Part of a small language model's weights.
Training: a variant of Adam for these matrices, 90M tokens, 5504 steps.
Each number is 128 + 32 x the weight over its row's rms, rounded and kept within 0 to 255. Layers, rows and columns count from 0. The size above them is the row's rms in percent of the matrix's.

# layer 9 attention query, 128x128, rms 0.116, rows 18-35,82-99, columns 0-127
size [121  85 157 109 100 105  98 108 102 101 121 110 107 106  99 100 117  73  73  90 141  80  75  87  79 112  97  99  86  95  84  93  95  91 148  90]
[[129 102 142 114 196 136 111 169  37 156 161  91  79 127 177  96 148 118 119  96 109  82 104 143  76 159 105 171 114 161 177 159 101  86  79 126 154 144 114 153  89  62 109 123 123 107  81 146 137 114 126 129 135 161 128  84 129  82  92 104 174 160 101 114 162 101 106  93 131 141  77 132 134 144 114 179 163 100 121 141 113 106  96 158 144 132  97  89 140  58 141 122 107 185 135 173 133  86 119 183 125 192 104 163 180 107 162 145 145  86 160 146 130 134 192 144 148  60 141 192 125 107 170 116 134 122 134 135]
 [122 174  85 152 131 140  98 123 123  82 133 107  93  81 110 157 167 152 139 107 114 180 108 121 129 173  67 139 138 152 113 134  87 105 137 199 116 165 211 154 129 100 136 123 187 150 144 133 134 117 134  96 140  53 128 138 123  84 169 109  91 157 110 158 134  77 114  91 108  68 160  99 142 170 137  77 111 107 168 126 123 147 129 100 148 163 141 127 127 184  91 158 149 129  63 190 150 179  85 120 114 103 164 147 132  99  53 168 152 100 158 135  91 113 149 140 133 175 136  96 181 171 130 109 136  66  85 166]
 [161 103 138 175 147 155 148 157  92 162 132  81  97 151 161  49 169 154 124  88 106  62 131 121 124 129 126 133 143 174  81 190 129  82 116 174  79 103 173  87  74  74  73  62 117  89 151 132  82  86 101 146 151 171 170 140 152 118 128 104 136 181 161 131 170 113 111 164 181 101 104 124 171 105  74 140 185 133 135 143 133 113 111 140 134  79 128 102  48 178 173  74 124 129 113 107 127  93 105 134 127 132 115  98 161 143 102 100 124 100 151 144 114 145 154 180 125 118 126 184 124 119 143  80 148 108 145 131]
 [139 126 137  99 141  98  85 171 158 171 188 164 138  93 125 122 125  84 137 169  92 127  83 170 124  83 169 139  97 137 146 127 113 110 133  84 238 159  92 121  87 119 116  83 134 137 147 164 135 122 113 123  50 108 127  93 158 153 150 174 142 112 112 112 163 103 131 144 142 128 163 132 107 110 104 140 122 121 124 140 165 136  94 109 212 128 176 113 106  93 118 188  38 175 170 155 166 115 119 126 117 121 124 102 124 166 198  36 124 103 126  91 147 140  93  93 139 130 117  87  89  86 141 136 102 100 162 148]
 [158 143 176 131 126 174 115 143 167 122  57 176 144 124 169 135 160 154 113 116 168  81  81  82 112 136 137  98  83 136  43 149 114  97 124 138 139  89 150 153  85 151 116 101 151 147 160 112  88 105 154 152 118  94  67 116 149 120 141 144 177 145 161 126 141 125 113  99 126 109 140 138 165  82  93  99 173 127 154 124 144 188 149  64 134  73 171 152 132 194 146 123  95 134 109 165 117 178  83 143 157 110 107 117 170 119 176 139  82 162 122 137 142 161  46 133 137 179 193  94 131 112  88  77 167 126 123  78]
 [107 159  95 128  79 117 119  47 158  66 134 138 134 177 189 108 151 103 156 115 136 106 164 135 116  98 168  72 161 117 119 118  87  89 113 137  80 173 150 167 138 129 143 128 127 136  97  73 106 141 149  97 115 116  43 131 115 176 134  98 180 153 167 160  72 136 103 145 131  89  63 157 140 166 145 173 141 117 132 163 115 163 117 206  83 115 123 110 114 123 104 107 108 151 123 100  91 174 106  92 119 114 151 162 159 168 101 174 174 157 177 163  98 152 137 163 118 162 108  72 128 126 152 102  70 112 106 176]
 [ 93 152 137  79 134 131 153 126  79 101 155  78 125 107  93 163 123 126 146 118 153 201 104 122 142 125  90 164 130 116 150 130 103 114 133 156 179 114  85 130 202 139 148 131 112  67  31 177 181 152 107  97 100 143 115 146 121 113  86 116  81 190  53 121 132 120  76 126 157 143  92 122 101 138 162 161 126 131  94 117  96 158 105 134 119 128  64 150 125  88 111 130 110 155 114 138  76 113 144 135  95 155  91 177 116 128  68  95 125 182 133 138 183 107 171 141 132  76 130 180 143 147 134 146 140 131 153 223]
 [183 129  70 187 165 146 143 142 149 167 142  75 128  65  61 105 129 105 128 110 141 116  60 119 206 102  80 120 122 179 151 130 122 178 128 132 172 130  93  93  93 131  91  65  60 101 136 124 164 125 129  80 124  79 149 100 125 167 127  80 108 152  87  82 128  86 133 130 130 111 143 124 134  89 146 187 113 101 114 158 108 181 144 125 184 175 109 149 112 136 157 134 149 119 152  92 176 108 182 123  85 121  66 161 125 122 117 108 143 105 147 146 105 118 167 116 128  70 149 148 105 165 102 101 152 128 170 178]
 [178 167 107 185 131 122 122 141 108  95  96 112  97 134 132 116 138 189 155  63  73 147  87 118 156 203 145 102 171 125  86 133 141  81 126 185 132 117 185 118 110 118 109 133 163 144 147 158 114  64 132 155 150 109 173 156 144 117 130  98  96 136 150 146 152  57 131 145  99  74 179 158 194  90  72 122 145 120 115 130 122 144 172 118 100 103 120 130 135 124 142 104 156 125  64 134 182 156 106 125  92  80 155 110 124 104 131 153 104 140 191 167 108 177 117 165  85 170 191  78 131 116 104  80 119 139  78 100]
 [ 99 127  92 137  80  99 111  75 183 119 161 194 168 141 126 131 125  73  78 175 110 128 149 103 149 112 137  82 175 126  93  94 114 138 115  91 189 159 140 145 144  81 145  76 119 154 208 119 138 173 117 146 100 131  71 148 110 140 162  72 156  77 186 165 124 194 165 159 157 112  96 157 140 117 126 151 116 120  83 150 139 133 175 118 134 153 181 215 129  97 138 124 152 127 159  93 165 149 148 128 124 106 130 100 107 160 169 135 143 182 106  84 167  94  88 113 120 182 146 112  84 106 125 104  92 142  93 132]
 [104 154 118  87 114  86  73 122 174 124 166 168 143  70 205 120 110  68 130 176 123 142 164 169 134 105 157  94  97 125 150 113  79 114 151 103 158 157  58 131 124 173 167 143 116 108 131 135 134 175 163 118  66 174  25 109 154 121 135 179 173 128 129 142  99 161 110 135 112 125 115 108 134 122 165 213 133 130  90 123 128 162  58 133 126 185 125 168 157  70  74 102  71 136 139 161  97 138 115 114  93 143 142 130  91 141 169 109 145 152 107 118  91 159 103 110 138 140  99  87 155 141 104 155 138 135 115 157]
 [ 54 172 103 139  66  87 102 133 153  65 150 154 144 129 154 157 212 128  96 211 161 162 119 144 115 148 140 170 167  97 141 152  81  95 160 156 205 155 104 180 136 126 164 170 174 138  72 144 108 135 168  90  59 104 104 141  77  92 146 145 164 151 134 162  92 130 102 161  82 116 128 116 122 177 143 150  92 124  88 153 173 165 114 135 109 153 142 143 175 125 105 142  99 178 132 125  87 100  94 115  65 129 115 145 102 141 127 107 167 149 118 113 132 115 126  89 106 133 104  77 142 103 148 139 113  76 136 139]
 [124 180 147  80  96 136 103 129 165 127 174 151 157 119 171 145 159 132 131 186 148 130 174 117  83 148 101 159 167  45 148 106 104 141 129 168 173 158  91 166 157 116 137 141 118 171  62  38 128 158 141 104  43 145 121  91 163  83 140 105 188  87 111  90  56 154 105 113 141 121 104 128 162  73 148 171 124 172 101  52 131 154 147 111  96 165 145 119 127 113 134 144 115 118 161  92  62 122 113 127  65 152 151 122 118 106 114 103  90 144 136 150 122 166 119 141  93 114 146  98 144 179 153 138 142 138 119 133]
 [150  59 175 101 118 132 173 119 167 128  90  69 105 195 127 144 139 127 142 142 112 134 148 113 123  94  89 105  91 136  97 113 167 172 105 147 124 162 131 118 145 121 141  81 123 156 146 133 170 136 165  98 146 122 119 180 149 193 153 137 173 169 178 141  88 126 109  66 142 143  99 187  92  43 121 119 130 164 163 166 145 138 129 106 118 110 123 135 121 173 142  66  74  79 145 186 139 152 139 105 186  80 153 111 125  89 129  82 148 131  95 127 133 117 109 182 150 207 109 124  82  87 106 124 104 161 194 143]
 [ 90 158 165 143 139 130 169 121 163 131  91 146 118 155 142 151  58 160 142  88 164 150  77 115 106 138 163 154 146 150 137 139 106 166 172 122 118 106 151 146 130 169 136 105 169 136 140 153 104  81 126  63 201 110 127 136 111 118 159 119 127 107 107 118 100 195 144 113  85 197 137  74  41 154 112  73  88 121 115 152  83  94 137  98 108 111 199 144 118 186 103 117 152 114  78 139 123 133 129 104 180 171 181 103 171  95 143 145 118 156  91  76 100 132 115  79 143 157 138  85 105 173 152 157 154 180  84 112]
 [117 109 166  81  90 118 118  99 177 139  84 165 132 102 189 166 133 108 104 146 128 124 124 120  54 209 196 107 155 127  78 136 124 150 110  64 127 126 116 126 129 160 116 111 126 140 105 174 127  67 132 147 105  83 112 133 174  94 127 150 122 131 143 149 141 172 120  93 121 124 132 113 155 217  83 184 126  92 134 170 107  83 137 101 144 133 126 146 117 151 127 103  99 122 111 155 208 134  96  80  99 199 167 126 140  46 117 159  77 118 141  95 133 106 127 153 132 131 146  88 174 179 152 137 177 115  77 122]
 [107  96 169  84 127  99  77 120 195 115  62 208 166  90 171 175 119 154 122 149 129  76  98 105  54 139 164 146 151 111 119 128 155 179 151 118 175 123 146 131 160 157 150  78 109 159  86 117 134  87 128 124 159 116 129 146 115 113 143 127  93 104 121 124 134 111 113 110  98 107 141  90 137 180  92 104 137 125 124 121 146  97 143  88 138 133 201 161  95 156 130 115  80 143  73 137 105 128 133  77 100 181 172 128 175  59 140 149  42 139 102 107 111 122 123 150 155 198 183  97  93 146 167 132 141 156 148 102]
 [169 135 111 160 119 120 123 104 149 110  89 152 155  93 153 120 110 210 160 137 158 131 181 143  71 142 155 147 140 126 119 117 126 147 151 180 122 139 148 121 118 124 103  59 115 168 164 125 121  87 109 145 125  53 181 174 104  69 112 128 138 110 162 101 118 140 122 121 119 106  71 110  98 164 129  93  87 105  77 183 142  87 118 100 183 168 178 122  89  91 142 178 109 158 173  87 115 214 115 129  81 177 150 164 141  73 122 119 145 162  92  82 157 116  93 145 110 158 144  56 109 138 149 139 128 131 167  82]
 [144  75 137 100 158 156 170 110 102 130 120 122 159 158  83  97 136  96  60 114 136 143 193 140  61 106  96 107 115 137 140 161 124 105 123  66 132 189  97 143  78  95 175 152 155 153  80 180  89  94 126  63 105 150 118  98 132 182 113 103 190  65 136 215 146  72 104 150 204 163 109 164 120  93 124 147 165 135  92 150  83  78  99 138 155 135 150 110 126 135 102  82 164 117 159 135 186 143 122 164  90 152 123  83 135 116 168 108 140 141  86 112 138 137 158 112 123 119 115 104 150 122 129 145 141 119  87 148]
 [131 109 134 149 196 116  98 140 130 186 115 107  79 137 129  98 102 197 183  84 137 105 123 177 128 137 140 181 138 167 118 129 129 107 107 120 125  96 101  33  94 130 115  88 115 121 121 146 165 128 131 194 194 141 203 145 101 106 193 157  92 144 129  96 150  96 156  95 103 130 151 179 134 140 153  98 148 147 103 175 144 129 169  64 153  90 115 127 114 164 183 132 163 121 129  95  80  93  83 101 131  79 110 138 100 115 176 130 111 113 171 175 139  90 103 140  89  93 125 142  89 130 147 144 139  84 131  59]
 [125 139 134 167  99 192  82 111  87 134 171 128  97 161 117 114 162  98 126 116 110 126 161 116 112 121 122 102 120  77 181 191  82  69 106 149 109 162 156 169 148 142 144 127 141 102 144 144 109 105 162  87 114 187  96  81 120 115  85 104 128 178 131 126 135 123 165 160 164  89  87 165 154  97 147 161 139 139 137 109 121 149  31 200 154 144 100 117 138  54  60  96  84 148 134 111 154 143  96 167  82 105 130 131  86 150 111 131 134 133 155 118 101 186 170 124 117 166 136 174 177 150 152 152 124 150  57 171]
 [185  87  46 176 141 124 136 114 194 132 136 134 146 129 105 114 186 110 137 110 126 153 118 140 136  52 161 167 186  96 202 192 201 159  95 168 126  97 150  80 180  98 178 150  98 101 106 155  89 138 109 122 145 148 121 121 159 115  99 126 142 123  84 125 118 129 120 140 141  97  55 198 163 132 101 152 123 106 130 123  78 139 158 154 161 120 132 153 105 175 125  57 127  74 105 130 119 132 104 126 143 106 134  94 131 122 164 111 117 120 168 134 166 128 143  96  99 203 116  68 110 103 117 136  91 111 117 156]
 [ 76 143 119  94 116 129 187 174 159 151 111  85 158 121  92 149  95 192  81 125  94  89 191 147 154 165 159 154 162 154 134 115 138 106 149 168 188  86 111 137  75 117 101 121 178 107  69 120 226 150 216 168 128 123 112  92 150 146 143  99  90 159 174 141 130 148 138  49 145 135  80 166 115 158 166 117 134 137 165 103 155 140 125  96  89 137 107 161 160 128 129 114 130 117 116  87  79 149 106 144 142 125 140 100  95  86 128 145 106 165 116  81 119 108  72 123 144  92 143 167 130 109 142 182 105 145  88 124]
 [103 101 136 166 114 153 135  72 100 119  96 145 118 228 117 131 120 117 123  98 104 129 208  80 143 172  79  77 146 146 169 118 112  75 129 110 157 174 127 178 137 115 163  82 148 162 111 122  73 135 126 121 150 118 125  91 123 183 101 108 104 122 223 110 144 132  80 163 172  94 130  93 113  90 103 109 147 116 172 126 144 101 129 153 147 146  96 134 120  86  70  95 117 148 173 116 182 177 121 124  97 121 165 110 140 133 141 124 186 148 107 105 120 123 138  92 164  92 133 113 136 183 173  86  98 191  78  95]
 [124 159 167  98 133 112  94 146 155 152 154 142 130 109 151 114 129  92 120 152 126 130  57 144 121 126 137 113 121 152 120 137 226 168 137 120 119 137  23 190  94 121  77 111 128 147  92 105 157  98 152  50  31  95  73 141 135 101 134 120 168 138 110  97 113 186 133 110  93 162 178  78 149 109 135 105 129 126 176 116 130 160 117 156 107 148 151 177 108  96 154 141  60 118 175 139  95 147 212  71 115 125  97  96 109 160 114 105 145 116 104 112 145 121 171 116  91 119 119 135 115 173 132 153 156 147 134 145]
 [160  66 139 143 192  82 155 162 113 146  59 109 161 123 101 138 123 113 181  49 126 132 131 131 187 164  92 158 177 170 166 101 123 145  80 112 140  91  99  51 101 119 149 164 123 138  93 141 139 159 115 174 200 165 100 147 137 101 150 108 142  95 202 144 130 105 134 101 155 166 115 159 145 103 135 120 124  83 129 176 129  99 115 119 142  87  81 104 148 174 133 143 187  92 130 168 120 148 125 107 211 128 151 152 102 134 130 191 106 153 140 157 107 121  92 115 106 158  95 142  74  99 122 105 168 150 113 102]
 [156  90  89 136 158 170 134 102  40 105 115 134 147 101 204 118 114 154 109  64 129 147 140 111  94 127 181 137 140 145  80 110 123 119 121 177 175 114 139 115  89 124 114 132 127 156 182 112 201 160 159 110 164  53 172 151 122 131 150  59 109  96 150 169 157  61 152 117 103 133  95 123 100  99  89  52 143 104  68 148 161  65 168 130 103 111 114 149 181 154 121 108 151 104 106 176 128 133 158 147 149 157 121 179 100 130 127 159 105 153 158 111  96 171 130 133 166 162 176  95 119 133 144 143 130 120 100  91]
 [110 154  69 195 143  65 144 143 172  81 103 135 134 125  86 142 179 147 116 121 110 110 103 175 153 121 158  83 177 106 127  65 124 114  95 185 137 115 134  93  67  98 152  95 145 178 156 118 122 168 107 224 178 146 145 152 145  82 139 127  97 164 130  81  53 111 142  75 136 111 154 149 125 104 134 150 111 166 111  87 146 166 114 106 112 106 167 137 129 141  66  70 157 134 124  73 159 142 159 113 168  81 152 143 146 129 189  98 150 123 141  82  98 161 131 134 165 148 132 131  95 117 162 110 159 155 142  95]
 [120 170 104 128 120 185  69  91 104 173 132 208 156 120 182 134 148 107 170 175 105 129 123  80  91 195 112  78 108  71 163 155  98  94 112  90 141 159 181 168 142 134 147 144 149 138 152 126 108 148 114  67 115 155 160 102 139 103 103 147  99 139  83  83 140 121 129 135 138 134 137 100 146 118 142 136 194 144 112 114 126 145  82 125 153 147 121  99  91 113 128 125  60 149 187 125 152 150 107 130  54 106 158  84 171 161 163 131 127 183 114 109 138 203 122 111 120  89 177  98 129 199 160 113  94 135  77 137]
 [112 137 110 119  77 120 109  66 107 138 141 160 127 138 225  79 144 157  81 162 112  99 162 176  36 134 165 129 145  61 107 143 138 152 170 163 153 168 143 190 126 114  68 145 154  97 152  91  76 122 141 116  73 114  99  47 107  79 147 104 137 137  96 122 154 162 144 176 166 112 120  78 141 119 140 120 110 176 111 118 150 129 163 142  55 177 152 138 133  95 134 145 143 141 135 120 114 155 130 103  49 136  79 111  88 167 132 157 158 152 121 112  72 151 124 135 136 133 123  90 131 168 152 137 154 120 121 124]
 [ 70 138 172 123  93 113 140  93 133 146 109 121 160 158 129 137 133 129  95 232 112 142 176 183 108 133 179  96 121  76 170 133 119  76 138 145 112 154 101 188 104  96 128 105 113 141 145 160  84 120 152 133  90 161 125 141 143 164  79 129 170 150 143 130 128 151  90 149 182 128 111 125  67 102 128  87 163 161 118  71 112 137 127 123 106 123 168 145 114 103  78 177  92 156 164 118  80  90 141 148  75 146 150 100 134 135  89  63 159 163  51 102 186 115 146 171 155  88  90 161 122 147 111 128 132 136 116 201]
 [103 129 202 137 115 111  97 158 137 184 107 164 168 104  75  81 117 217 102 138 118 104 136 138 146 132 141 111 114 134 134  77 160 131 130  82 141 143 135 123 118  93  96  83 153 155 162 151 150 120 133 107 110 157 105 166 110 129 103 141 167 132  95 134 109 157 182 125 194 162 106 145  69  77 154 107 124 152 108  83 124 120 149 114 115 146 162 164  72  94 105 103 114  89 190  83 152 123 193 107 138 195 113  99 127  99 134  65 127 118 105  77 189  99 126  78 179  84 117 181 148 166 136 132 138 198 142 122]
 [133 111 144  99 143 120 187  66 128 153 101 131 109 106 105 180 142 158 102 145 187 155  97 105 174 104 157 159 106 180 110 116 215 115 159 132 108 105  70 108 173 142 159  98 166 105 191 165  95 156 119  74 131  76  89 203 145 149 147 101 143 110 160 134 125 145  99 137 138  88 151 120 100 167 117 125 112 167 130 168 102 106 115 105  85 108 102 171 141 133  63 123 156 127 134 165 138  99 163 113 211 111 130 159 123 159 151 109 144 168  85 130 141  89 147 120 158 174 170 116  99 151  81 128  55 164  86 127]
 [ 99 129 161 102 175 120 182  76 140 166 108 169 116  86 107 174 149 158 105  94 156 175  89 154 192 114 143 172 124 163 102 139 210 122 130 108 110  85  90 108 129 136 174  86 160 101 170 176 147 131 121 166 124  80  86 153 131 136 169 102 106 101 155 184  92 161 121 132 127  71 185  95 121 202 118 101 127 160  85 158 126  97 112  76  94 102 176 146 127 129  99 130 155 140 146 165 135 101 160 113 197 128 112 151 142 161 150 144 126 168  75 116 115  76 101 132 151 139 138 126  94 128  99 123  85 124  60  86]
 [138 104 135  87 144  90 187 149 146  98  48 142 149  93  95 184 108 198 105 107 147 124 112 132 138 139 173 174 122 139  68 109 150 147 150 128 108  75 135  90 137 122 164 114 117 176 141 124 162 125 117 154 167  78 136 155 140 132 154 118 144  71 144 161 138  96 174 130  93 113 209 119 109 153  71  86  72 107  86 162  96  86 167  80 106  93 154 133 160 183 113 129 164 121 124 153 162 101 133  89 190 106 122 131 148  79 139 141 147 128 146 116 130  20 120 132 159 148 156 118  99 135 102 140  90 148 129  73]
 [113 138 112 125 148 111 172 135 151 101  78 192 108 114  79 172 106 123 153  94 159 162  91  94  99 121 123 166 123 166  97 127 146 150 142 132 150  91  83 147 160 178 192 111  89 146 166 131 152 158 143 137 205  77 115 147  99 161 144 141 100 109 116 120 141 156 135 104  98 124 157  94  74 184 139  72  82 112 120 114 106 102 157 105 116 123 133 129 173 120  95 163 133 129 121 188 148 118 130 103 203 143 185 131  88  66 120 136 159 162  81 119 130  63  62 105 188 134 160 156 157 106  72 150 102 178 107  90]]
# layer 9 attention key, 64x128, rms 0.108, rows 18-35, columns 0-127
size [ 97 108  92 108 108  99 102 111 106  92 108 100  99 101  85  79  85  84]
[[130 146 154 184 137 148 107 167  83 149 144  53  91  87  82 132 143 133 118 143 123 117 147 114  91 158 159 111 147 125 145 161 107 103 155 105  98 123 112 144 141 172 109 149  81 159 185 162 154 149 125 179 109 130 189 110 141  97 111 103 102 141  86 118 174 106  52 131 129 115 127 172 145 109  91  97 109 135 124  98  97 136 113 188 136 158 133 103  85 134 115  72 210  63 115 106 147 118 135 147  56 151 119 134 140 100 109 134  66 109 128 101  94 184 228 172 144  95  99 152 130 125 173 125 177 149 114  81]
 [132 112 118 150  60  96 152 131 119 129 120 155 173 117 182  74 105 193 125  77  95 168 159 138 115 152 154 110 159 145 102 133 106 150  50  88 170 174 167 120  98 174 194  79 147 129 101 118 128 109 105 134 128 164 131 143 142  88 108 139 123 164 123 126 111  97 105 148  41 123 112  90  88 179 138  81 141  62 143  89  97 100 155 126 133 147  75  97 172 127 138 169 145 138  60 185 143 154 149  78 123 122 132 175 113 113  92 153 137 172 158 105 148 119 115 105 107 133 138 149 194 127  86 131 115 162  64 147]
 [163 138 124 127 134 119  82 125 128 141 137 103 111 174 123 166 147 121 113  94 151 163 153  89 168 179 141  96 166 153 103 140 164 137  41 122 158 115 121 175 177 189 173 108 172 173 132 151 113  88 132 136 135 184 170 103 113 129 134  97  90 110 157 169 164 115  74  85 127 131 133 178 100 149 110 130 198 102 136  84 130 117 123 145 129 101  92  59 109 140  89 106  44  90  93 108 140 106 148 109 114 173 125 112 103 127  97 132 165 183 144 165  90 152 158 182 168  76  84  94 103 121 126  82 141 125 175  75]
 [120 115 178 162 122 138  81 120  93 136 111 120 102 111 151 123 143 104 182 173 181  95 135 111 113 135 148  76 125 128 131 164 149 100 116 113 135 133 113 212  88 156 118 127 101 129 125 135 139 140  73 106  55 169  82 179  87 176 172 162 180 167 130  54 143 112  71 127 173 108 133 112 190  67 129  98  90 167 155 137  79 156  86  94 137 135 157 136 116 131 122  90 105 106 140 155 124  88  92 190 103 128 163 129 132 139 133  42  95  71 152 109 142 172 119 109 148 126  91 164 151  98 147  84 158 150 159 121]
 [133 145 147  90 170 134  86 125 208 107 134 180 153 145 178 113 138 181 144 129 101 127 114 150  47 146 132 137 166 117  85  46 141 160  63 154 136  76 100 159 121 124 138  76 126 175 104 124 119  71  77 148  92 133 163 100 137 129 120 172  93  88 106 167  67 133 162 109  87 133  97 136 150 122 144 142 111 112 149 121 168 147 176 124 142 142 148 115 171 140 161 110 166 106  99 108 102 141 125  89 114 153 120 119  90 101 118 149  87 187 129 145 156 125  90 157  90 115 148  66 127 207  87  93 202 126 139  98]
 [164 157  39 108 101  94 102 132 118  99 156 163 118 101 167 109 128  94 151  99 105 144 104 114 140 157 150 146 100 147 149  78 132 113 120 159 140 151 115 107 132 151 114 129  84 120 112  90 141 139 153 175 133 130 118 107 171 128  73 127  55 201  91 180 114 122 142 219  43 118 116 165 102 166 156 144 197 116 165 115 113 154  95 205 130 170 146 162 177 107 176 105 112 127 141 146 135 143 104 157 125 154 107 116 162 156 148 155  77 127 157 108 136 138 174 189  90 165  83 126  72 147 111 135 108  79 131 117]
 [115 133 168 116 120 153 149 132  84 141 142 127 111 119  82 148 173 155 145 168 126 183 158  49 151 106 155 121  59 100 133 172  78 100 129 162  75 108 150 108 157 122 113 154 125  85 140 137 129 130 132 118 153  65 134 132  93 142 149 114 151 194 159 117 130 163 107 150 165 134 105 134  95 120 106  97  98 159  97 139 137 146 139 142  95 139 134 115 114 136 117 128 160 127 121 113 100 119 119 203 159 166 134 158 190  39 102  51 111  99 145 140  61  86 185 139 182  58 100 184  82  61 113 137  95 156 131 132]
 [167 116 127 145  86 158 118 135 103 198 138 107 102  81 103 187 166 126 115  90 171 171 120  69 158 155 112  91 124 172 101 123 196 132 114 161 112 117 193  78 174 124 143 194 110 132 177 175 152  66 107 116 114 158 164 174  77 142 199 166 135 164 160  95 165 104 116 133 151 178 152 135 150 156 114 142 120  96 159 163 109 124 115 122 109 104  92 130 109 138 138 118  97 113  71 151 145  39 107 100 155 109 123 157 119 130 120 108 140 105 162 132 124 159 147  80 100 126 162 100  99 107  49  86  95 130 146 120]
 [186 102 112 129 183 140  65 138 107 136 119  83 177 127 113  85 120 168 145  88  67  56 138 193 161 177 110 127 191 144  66  95 181 131  62 145 119 180 125  92 144 144  99  83 132 154 107 129 117  23 131 133  66 122 183 147 159 126 138  98  82 142 135 148 134  80 163 116 139 110  92 150 154 162 124 133 128  94 124  81 141  61 128 153  78 107 154 130 152 109 159 135 161 135  93  99 101 110 131 140 110 155 144 129 138 176 152 176 101 173 138 163 160 146 118 151 116 138 150 147 127 145 131 145  90 129 101 151]
 [148 102 120 145  78 155  76  91 169 190 137 161 107 110 171  66 144  73  59 169 138 120 104 170 147  80 110 142 102 141 107 134 108 103 136 114 131 130 115 133 133 137 107 147 112 142 164 111  83 193  92 143  98 116 109 132 131 187 120 149  98 129 119 150 137  95 116  89 158 112  68 120 187  96 133 156 165 137 191 141 108 144 114  38 163 161 145 155  56 123 174 139 132 137 115 161 119 122 100 159 195 148 146 180 182  92 178 167 147 133 114 103 141 153 120 126 159 115 112 158 145 179 127 105 101  77  62 123]
 [ 88 132  91 142 121 120 144 140 171  76 121 136 131 117 162 142 118  21 108 120 190 108 132 114 156 156 135  89  97 146 173 138 118 151 132 104 137 131 147 139 134 112 137 212 156  75 145 100 121 164 138 106  63  89  92 107 150 144  98 122 144  82 159 154 111 159 112 173  74 152 114 112 136 134  96 177 129 170 117 149 120 155 102 137 133 175 155 180 201  74 128  96 109 134  76 146 129 153  93 180  85 102 128 184 156 155 159 124 101  82 124 123 125 171 102 102 125 139 126  47 118 108  75 129 196 104 106 163]
 [141 122 155  96 107  34  86 154 135 122 151 145 153 127 133 166 147 162 107 159 142  92 149 131  77 153 172 156  65  68 204 154  97 115 100 124 124 146 117 111 128 167 133 157  78  82 149 100 158 145  87 126 110 161 120 100 138 127 167 147 165  78 136 132 108 149  72 144  96 162 107 111 144 109 143  86 152 151 146 130 143 125 142 139 112 138 160 100 182 131 127 178  66 130 167 154  73 120 119 185 112 189  77  75 148 133 130  61  79  76 160 137 150 134  81 111 132 111  51 126 109  77 154 163 103 124 136 150]
 [ 68 161  91  97  76 106 135 139 166 102  93 146 176 139 183 138 158 168  99 137 142 139  87 151 143 122 137 120  62  83 116 120 156 169 207 169 124 104 114 146  95 129  80 245 143 115 127  92 119 147 101 139  89  83  71 134 146 119 116 166 102 147 139 130 111 154 152 182  79 112 117  82 173 156 156 102 125 147 152 165 167 124  99 133 117 171 125 219 133 111 131 149 136 124 198 129 119 129 162 126 153 167 115 158 133 146 136 132  99  91 138 114 106 167  80 138 178  69 145 101 130 134 149 129 114 114  91  92]
 [163 159 113 125 122 147 160 154 164  85 126 148 167 160  88 169 164 127 173  99 116  73  82  75 155  76 175 125 122  62  30 120  66 105 163 135 171 111  89 154 193 103 178 123  95 118  89 119 118 126  87 139 164  81 173 112 165 152  93 107 136 145 128 152 125 147 162 167 123 171  64 153 104 127 116 118  93 155 121 107  98 139 137 133 150 138 132 176 147 178 138 152 178 134  73 132  89 145 108  82 130 115 127 168 106 101 155 155 185 179  98 106 154  73 110 168 110 142 151 158  87 155 134 145 140 128 113 119]
 [134 175 108 145 136 103 163 146 119 103 114 177 144  83 168 160  79 119  38 183 177 131 111 177 121 189 182 177 166 103 106  70 141 153  38 140 175 191  79 126 120 145 105 113 125 164 118 126 164 145 151 194 101 121 122  59 136 139 114  84 122 125 134 109  97 121 146 107  73 116 100 113 130 145 163 124 133 164 103 127 135 127 134 130 119 153 141 122  91 157  85 124 152 103  97 137 109 167 114 120  97 182 200 107 109  97 101 162 116 167 144 106  94 122  96 140 136 127 153  63 108 129 113 164 177 139 134  74]
 [132 248 132 142 157 128 125 119 141 137 121 161 158  74 111 131 119 123 142 109 120 131  97 122 118 104 140 158 142 123 108  73 181 119 137 137 135 174  96 100 107 160  91 143  63 178 102 138 171 138 111 107 137 155 118 120 173  51 126  83 144  97 128  71  88 139 162  62  68 160 109 143  69 129 176 126 109 113 152 129 123 137 102 153  96 170 123 129 121  69 124 137 187  75 163  81  64 107 151 144 134 138 157 165 104 148 113 111 149 181 106 114 136 116 119 167 122 115 125 172  95 185 107 146 196 186 132 118]
 [146 119 129 113 134  74 171  85 179 122  80 142 145  81  86 156  70 153 183 108 138 149 152 160 112 151 112 144 178 187 129  59 134 130 122 100 178 165 126 111 108 167 154 124 140 168 183 109 116 154 135 154 109 145 181 131 148 105 138 122 124  66  90 153 105 158 147 109  91 174 125 120 107 119 153 106 102 116 127 129 113 120 164 119 169 114 117 163 149 195  76 192 123 113 169 145  63 136 115  74 174 103 121 121 142 133 161 112  78 175 105  78 107 109 110  79  84 138 129 109  77 135  95 170 175 177 135  61]
 [104 215 120  71 190 141 101 161 188 100 109 162 157  83 143 124  83 117 119 129 140  71 165 168 161 128 153 171 129  98 124 112 125 168 197  98 132 160 139 103 113 115 114 114  97 146 127  67 161 120 147 152  88 124 189  82 181 117 152  29 149  62 130 141 104 117 166 101 116 135 134 158 102 120 196 120  98 146 111 136  95 154 133 155  97  91 167 160  58 122 109 140 138  96  98 147 140  99 133 126 117 154 155  90 135 115  91 118 153 151 165 156  75 119 143 104 103 116 126 131  76 171 108 170 113  98  94 136]]